config.toml
d_model = 384
n_head = 6
head_dim = 64
d_mlp = 1536
norm = "layernorm"
rope_fraction = 0.25
attn_scale = 0.154
tie_embeddings = false
init_std_up = 0.0333
lr_mult_down = 3.0
warmup_steps = 0
decay_fraction = 1.0
final_lr_fraction = 0.05
seq_len = 2048
Each number is 128 + 24 x the weight over the matrix's rms, rounded and kept within 0 to 255. Layers, rows and columns count from 0. Numbers have three digits each.

# layer 9 attention key, 384x384, rms 0.0535, rows 0-67, columns 0-95
129108111131139151116158152102166128155102118144142124139158115068167129141156149077128148120112154123125140132149128115117118137104131121152107123126146146111137131128134152101112125113126102133163102106162134126137101133128119147119145129166151146138109090152135124133171129106110140106
124101072068149108128152109027156111161152107137138110144112155157129169123123123132137123170125151138140150121149124113091108124071129131114136121135124129107143159118113136084086153142130136102145119123169115150113107146136100143126126157112091149111156119152164117132160132118091091125
114167148147114141135097116112134140139116141139157138160126116124128137121145121114132140120148156150116111144118110140131172134122165122157130139122119137115164108125159130120157115098117148090118129141102145161138114156130087157110114118130111147144098099164120125100142125123115098133
171096169178039202159116224204072095120115098105133176157159179149116143144128114114128081100149094159107130075157098110153105111102189182140131183097130126087133115165124141136151143130154109179129099143101165193116095136114097136158129080127104132104099123125155081121137102072134151141
130127118152123124093137078145080149119117131168148173137150114087123119142110104119075158116084146144157133139126158118146140139101137118167168094124137159120106153089135153111137084130109107122137172167124128158088164110140151178131129171111136114115124135117093135116113177170117132125
080129075140162128129148077091127122134126161141208168118136155141116084126094080140138183100091086174075062130135169124129154103133115116149113151106113090135179090175063164150144141144114135123143089129120114239098112134074100130129153169137123139137154140151132141135129131191111134115
093084165151126105155124105136158098137119128142089157136153145135166104135179136109112140129083135114166115091105125151093126135140084114115134099116167082143149119085098138118108168145122123128167109102119093157126113150093122135139121106126134133075090154163139153128132087089102135160
107130107119151104142108120139105053135127080120150119113129120111135064131159117136120114130122131097147135136113137125116150153184130117129129134115172132134121155124109126114097097106125172089145122145108123122144115130100135128165163125122164148147113161119100136183146154072156215130
114147166118141152109161139167096139122131146095140098120154127103104122139144163137126142150109134090153132126103117120138135101158130122136121135139118140155099131134130116139142102122118105122126148117132157144130130140134098143104150124121126113128137136134111113127129115126123151102
141091121122129096154164094104148137110133111131150146121121126149108133141153116161148105139131131102132124124105114139116120138149116124129098116138139131115133112148100099152130138124153122135129155117114161113127152122099153145130150108094135133132127102139137127117117150111102146142
108108080085236105079150016088089204133098075143113094150150109118137110109084133153190128152129156106104116151122124099083110112150112120124110121142130145141138151138103098172128170127135144136153177095154152082136165140090133154139156163111125142107120094147123126116151152114168176129
116046126129139123118137095127099133126135099128118117121122127144106132129142145108130126139164128122098151115143120106101125134087113129139125166114129136146155144130160138115110131167152126139137069117134136134145124141138145182139124137145115153114141090154136157093144130139127116121
124172099064157117124147115109161140109137078135144116138112095165112131124132121161136097128147156116110142149183124186113150133130123104111122093081121116125170109137131067146139143098157120076119131093123174141141144127074118122123141116132144084120084142146152095150114147096128177144
086130113128102115184116088101129112068060129133077132084140108118130131134127127124136109170151147117122196173139148074069165076132148160127133151148140094100101147138102170121115082125133146064090126136133082102109137132132101120147131121122111134127129109110145134141143095135161106137
116076158157094129109138146126135126127101142144115144177167141134155072141125111180143137118140130174145141134112129167173084090200158135112107129087110099085136090089131135192127127157138146141125105141146144136139156144142106098126152098108128126105097107123061159097161121118143200135
177150144151152133133079096098145122104062099110112131125153123137135148133124135147142126148091128098079142135136131092090122095137095135147168095108135139115137113102155140130070138169085111126128131154109099103122136120103170163142115110073168142124155150106107125139158110104146124164
143114115162139127110109112120141093162094115123163175160168134126162171099154106125089135110137102153128099102085148099107106091155126118128132148052118136150115093159191127122128133117080090063117143102139137125165102155116114069136109128151110149165147100159136107181143142112109118166
123198112099154063129123077126140083133097138106128147119108150067109128117111150120177136144120144066135174109122125120092133134117091135109163089185147145142127105122118120114115154064144077152139122101063163087131114111113094118109114146126132125121157166117117157140104125102084107121
126104134140118147096121124117090144145131146168159128116124131153136150127121136098128097147120175090128133139104137147099111104102122128109135157164114127082097146160125160143182131070121096084163138187129122123096129177092149099129130151083103127091165128117096104117080120130155135150
157123117113167107163134104123073162120176141160168127119154153063135140150084132200145166177141102119145115136100166114132156108104113170191114132125160162088099167131097122107158092123096125137152092100150122167128080158133124112134143112094117095066097155104109123075125102153153116154
147093140095110127177177125128171092136147111138160137118104156154140158137117183133129140127165086136170037161103136118100113118159160083155126113141146137135124095130154083142128162116131124118117162137149138132174160097125137095158175122131148116128090120073126147131135142092106089141
132126144122172124090117122096148163134158167196101145117080112069146174119122144131140145106148145125110115149188126138141111103165117114073173113217110125116134105112107146093137125144169138136134108161120124142109119110126162099123121112127107098104151128126133141109154139092163062111
151122114140179095116113123124162122084175098112125122124170164106106116151106110103142089117171137121151149123172164122102112119142130113076136130135143044085133153144119161110125146094127122111143140149123135133102159096118133116153105161089109102124139116175172105160134114133140101108
122059121141157167115124119153185086101191172104121150104085148142149176124110098110087160133125156144127122129121137083145116145150163113165123148137147140168135071137121150104135123140138086114131105129100140166117108140133113102164147154100152103123162172127158137157115110119145164142
122125122083112080151129173147154101150148100124128148169141101129128075124115147144142141178156138149125108088092100099133140119122135087126188183121158115126109118095139141127086128170166152111162094106083130109116118110111124121168141181108157132152094096144086132183130097066118178161
112120169136116120119106066094117151127155158125102092155143121133111089103150150097152115133128099136104159094107135093137148144132098154118151161181080103090111098138133118140168098077109136062139133133129099113172111150140094136128160122117183171148137149163130138119102167142130102118
138155113109194146164170085075110170137147134189152136144123096160153137114110087136147093143161113134167091151125134107108122141136144174109162168122144074147126123104129139139203117124110116173092119108130116131142100158108127195109125146140094085114130138155139135194124143160085121112
121142103122160139139102108156169149141163118100105099119112133179133128138167128092122169136117138114095101113140079175136163150097127149075150105154146111104145098131129128151167079169150137134132133141137127182097106151176124103070087144148146149108173137105095119127146110127152200125
122115155168167127132101194128151122121117126144119124185103055128131178136120137105082134087136143149169139175089086144159100110145141117117120120097214151116124130129109147121134127142141117154147124123133105122145111106094108137153131100125126136097127177090133159133115147171125196148
111155135148135129118136126126136108093119156116098133117126081131131189151110074149111112096131135120138099137169132134140134145140097078128141152130133082092129123149148110198124129161128092134161116138115103168103123138149142133189090136156154106134061174141098121104101145112126104113
116170142163140131123164133123111121115073131107149152168150123133149096168179160157116165122121091113123147165143117124121139101041141147139167108134148120097121143080146170156141124129158091158113088108120152133156113125106132161123144104144118162106105166136154112136115120121160171125
112079146103139126110119123101108130123137149179100168116121173101146158093154164163119157132124130128147152126174120136167110140044120165115086120108149120116154108113129159123143115159137160142150120161136118171124118128087142108115102177156113110066143120130069094071138127117144126136
121160101137112136076110176142135181134121160110172169086111168132074128142109126132127137152110132141155157123124150129115155128118128185120100116104066113107122156129147092135160133105134132104109145153151129219152115102089152131134147139145156174147066109107150128105128150077129089119
162151135102115141103121148135120152120124138161140106171151085105120133140155086134142106129168074147133072196180165099140157162193173136162136151150127120098118182087096175156125084137138119109159155129147154129163181105140103132104111126127147117112131078063080148148087143133158116118
113113141095149132124125136134106130131106171080132104108118111089166116121158060096058155153099200125128133173126101140110184088134134119106154154147123182117109109087113103094129149145187106065141104104128173152081118089140147168154124149122151115139106194137160128067141118154102128169
135086154103108127129128116158125136109037134143120109104111084140114156126139099152135133130163125090129135090105104115107115136089152139153159147116137159097098152107068126158135161155112098093126173110075193043168144178102129144099114120128102148095118113123114077132087134155084153098
140143102095165129145111172129148117138135118128130137118179133165136082143161120090130096100114098190143110100150138134171109192131142102119153069123139123085156105158149132145136129126154111142121101118160122075141102079121185124073131097122111100137110172148130132156084117146119112116
114138151133103136083154111161152129149132092094148090127129175126113126156145158102105162124087105149167130112143117098175111115121135160094171110144132105141171112144192124127178106144100138150143085132124136083146117126148125117102120151173159109148152135095112116123128082113144104123
119140129148125106123143111165136104150117140152137120135192146129135140100177114131134111136117097130175103142103140146142141089178057127124115141194129112138164103108188157122168168129163153147101089115119147135079060103189116092117120089146122101111175078136144140130159152153155137115
148111148069130157126126138120104127168131145111093121126166064102143087147179139174139125124088132103194109167151127141112128117080186117140117159076104067188153081148152122108160136118125157122157116162105147145122154146141117087121062104204129184119126132107115127112135138107141162159
115103146161150112117132164132128169152134145130098115106164109144116094143139137090137165116102170117111114148188105116107157142099139177117123149107142093142126139137131110139149139126135099152082153113154103147135077099134144086167090143146106154131118130116137112087101068116157115102
105098098109140130116113146118073155124143174153150112101131148132174118142120114160149094138134174090140119108138104094153136124088103130111111105119140157134157126149127063125110173106098148124117100135086118096098114117100121135180086125131140150139093130167137142071166133183146116121
159156139133075122157131158135120127149116134134168158118139102096148109146156149074128167140108092139152173198121148128136144167159119119073148116108152106172173154139119109140126131133113098169058066132096130105128144111172168038106145144110143121196068154129136115157149136143102098122
145074128121106142132144160113150139096165169155147144156125104116163114192138171110114110096066128157124090120097159135104144132097165109119111088144121118119101141128118096089134062166114149161138169123158115193123183136159085072159108129161108138171085162115120150086167137113164096156
077072159129127164130141113112127123104151123129134124147167141153090157119120094151157117137139182136140125148150112134078120137126152146158151123103133146101131164103069161084132092082116115067096103158150092125109105128081125082155157130140060112143131080174143159155116154117124100121
139119123181152175178101125144107122126155133053142137134100156144140137141136150141136133151182099075134081146133160119127154164104104120144128136177086096124107147140108060139163151116097122123077146155092155096113175115098128162155157094136081100128201119100113097169099147117158139139
139144127092051120111119099136119117156158165131138121067161116135028104112132162176142168145131097093119108118176129153135173146083124130119105143105084191144124083083160083150184116089108124103110165112119156149155191129098185136168200087112209201159130141122135118149117152090147152159
156134142146126145130136098100138113158091143169190164144116104204127075143163122153144112130138115101146095121138164098151102109136098118130156098097181164147149197139161129119166102136113117121054199157134149135088113150130096104104105149149107165144143128123139148163081115126157140117
120154099140123139115133131102167129159133114118156102081141140119159114167093076160135096148164085157172087135107158118141142120091097073125096096069128093144148135121104119140145166104166089092152116100137187120095135155140177155131124167074143137170156136123138170098064136193125157135
127104119136127115172132152104096123121116132145123166167105132096144151165142132122124093157105111132122113120168182079132110107129133090134143145122147120121173120146111128140136132104083139152112065087148109165156136103156129168121117135125120097147198107181131137111149154175079098178
166130129136189144157128147115135158120128107122121159139147128099146132148170150070134115120114115104150130107072081112134129113094095148144107162179151113161103124144144159177153130134134146139116176151148168148132140092133152118149130162125115087125144078122075106061124110165133137136
130144129113120156145132114110094134095102124100132134102173106134099133101106139138109135118126106137089105093096170127157155126096097125123106150157203160131130137078115189177119120164168100110134130151140154152139105124157099106154120103139125099112146143148153107094166176133158147111
100189151116139133110162147109169147127133112087131145101100122103132159142164090121111098137133168121128124096147131175137131119125120127154116117154144104126129135100154166124116126130143102120134145098135138180120125116146134126120156167057157146089131173121088141159149122123085101192
094146173123138145128088170098155137136124145141111147091132162109106155135110099119085147116125138122099113171149146116089111130171131129086111109133113113117169123120133173115133110139109132118085148124163140127107139084169093155101110170148189077104115116172117143128123135143148159131
129134116136132157109101103166161123156126135119112137116165168085079091104159149121127161104098152163144099150103103112102144111181115158138072098114109133121113147139125099154145128169087066114134126134109138118086080122104104122150087161130110105117103101125093145114125118088071127164
159134134147147133113137125137134144127141129108124079153134125125130161146120143162106143147146102178088146102119084173173108125120073098143087139149145106108148143169124169101164115167103096119103136145153148114147110118113104109171138115171123111165134123138098106084113160132137101153
103138133153080120148127106153137171110103061137114129184160170163090142056155109049118098138145164198123154096089101147115134118173146086094160137134129155135157077135132110119142132100101152108113120094124171123135137142094150133157132101153116165161125139105084140125116098161124071117
116102090158151207156152150125154139134140127100117071148147121147126103068177176172126154124129140129177154123161128145099086077072126129137156097130139096144080125099121107084116157132121083125142128136131129129137133114163135110130171145109121162127137126155131068162112137073088112105
106119133051090149146126183102145130133119155134122155154128106175127116162079126162172127144161096134107140129108161181118131162090122139117170184139086114089138138154106094103093177109097134140084104093123085105142125130090102166151151144097139154148131156134131163152156124104115158110
144156152153150133130105146130126156153134173109146125124119181144146081130128165171121128111154142132095163133161135162159130077161154117159103090148150102144112127102170146140150110123090135135123148122142104109121140125145162081128122111144119148180107110167123178169118130146114132141
124158141120072150116136158170124131118088149105106160124117130135118114130133105160129109154151078154102116103099093105139083146142132096120173095128113137149111116152138094099131114087121148114129149096148136133118140177124123111129078140151151130129102163090158139163129099100082184104
097104111158137132150140182134161134105131111121106096167140097095115177164121144130123139149104115126086093113144124094139157149138093095117103113126070140123152178151121145110116063162147115117129141176157139101105118142125122136142150108094121091093151116117090122094132090162165183144
142103095094130125134126037126101095130098166133112104157106171110127106168138142161134145146124170158105127091120119116111148144120172154146173120123122115129114106112153114159167117131117125135152159149117088148114134146174147100110115101116181158135117102116138140059106163082161186117
155142117131144131130109129188139113099101125130140135150129192116144149091138159164089111125114113166133082142168121049128118148180145087139154152125151111104131112069115132105120163128082110090121087119082145157163138135114128108148102106113130088164092144076135145110146139164075141114
142147109135113128142121123146110125115119150137127130117120147128112111107110130151166130149117087122119152099147116141113134132112116133142153140111160152140135157129156118124151127134104144128149101139125114129148115132107111158123088126152096124112119144128115128114122136127130122105
175153157088148115141155145157119117111125142125139136136129093135128118112119136103171110134054137139091099123117132132119139173135125141112119099167130141111139127167113103106137118159149137127092165157146129148141132109125122120099130122116128130131126145118094150114116150111135150148
150151116081210129058159142136132137114119150125123105128124105099158151094124128137162129112099093181117121141118149114109106107135144152107140137137139120113148138129124093119145124138123133129150109134116174147142161119109128141113114176124123125115124077132135164132127153106136135134
144117166123162190175111221156176108100107104122129121151155091133140104089079116140206099144126145159111129108125134124112101158123141167124116126125130123125139159155122129174147123145101123145167138140133141150148147120112113137141152113118125108092152104158106141106121123119147145135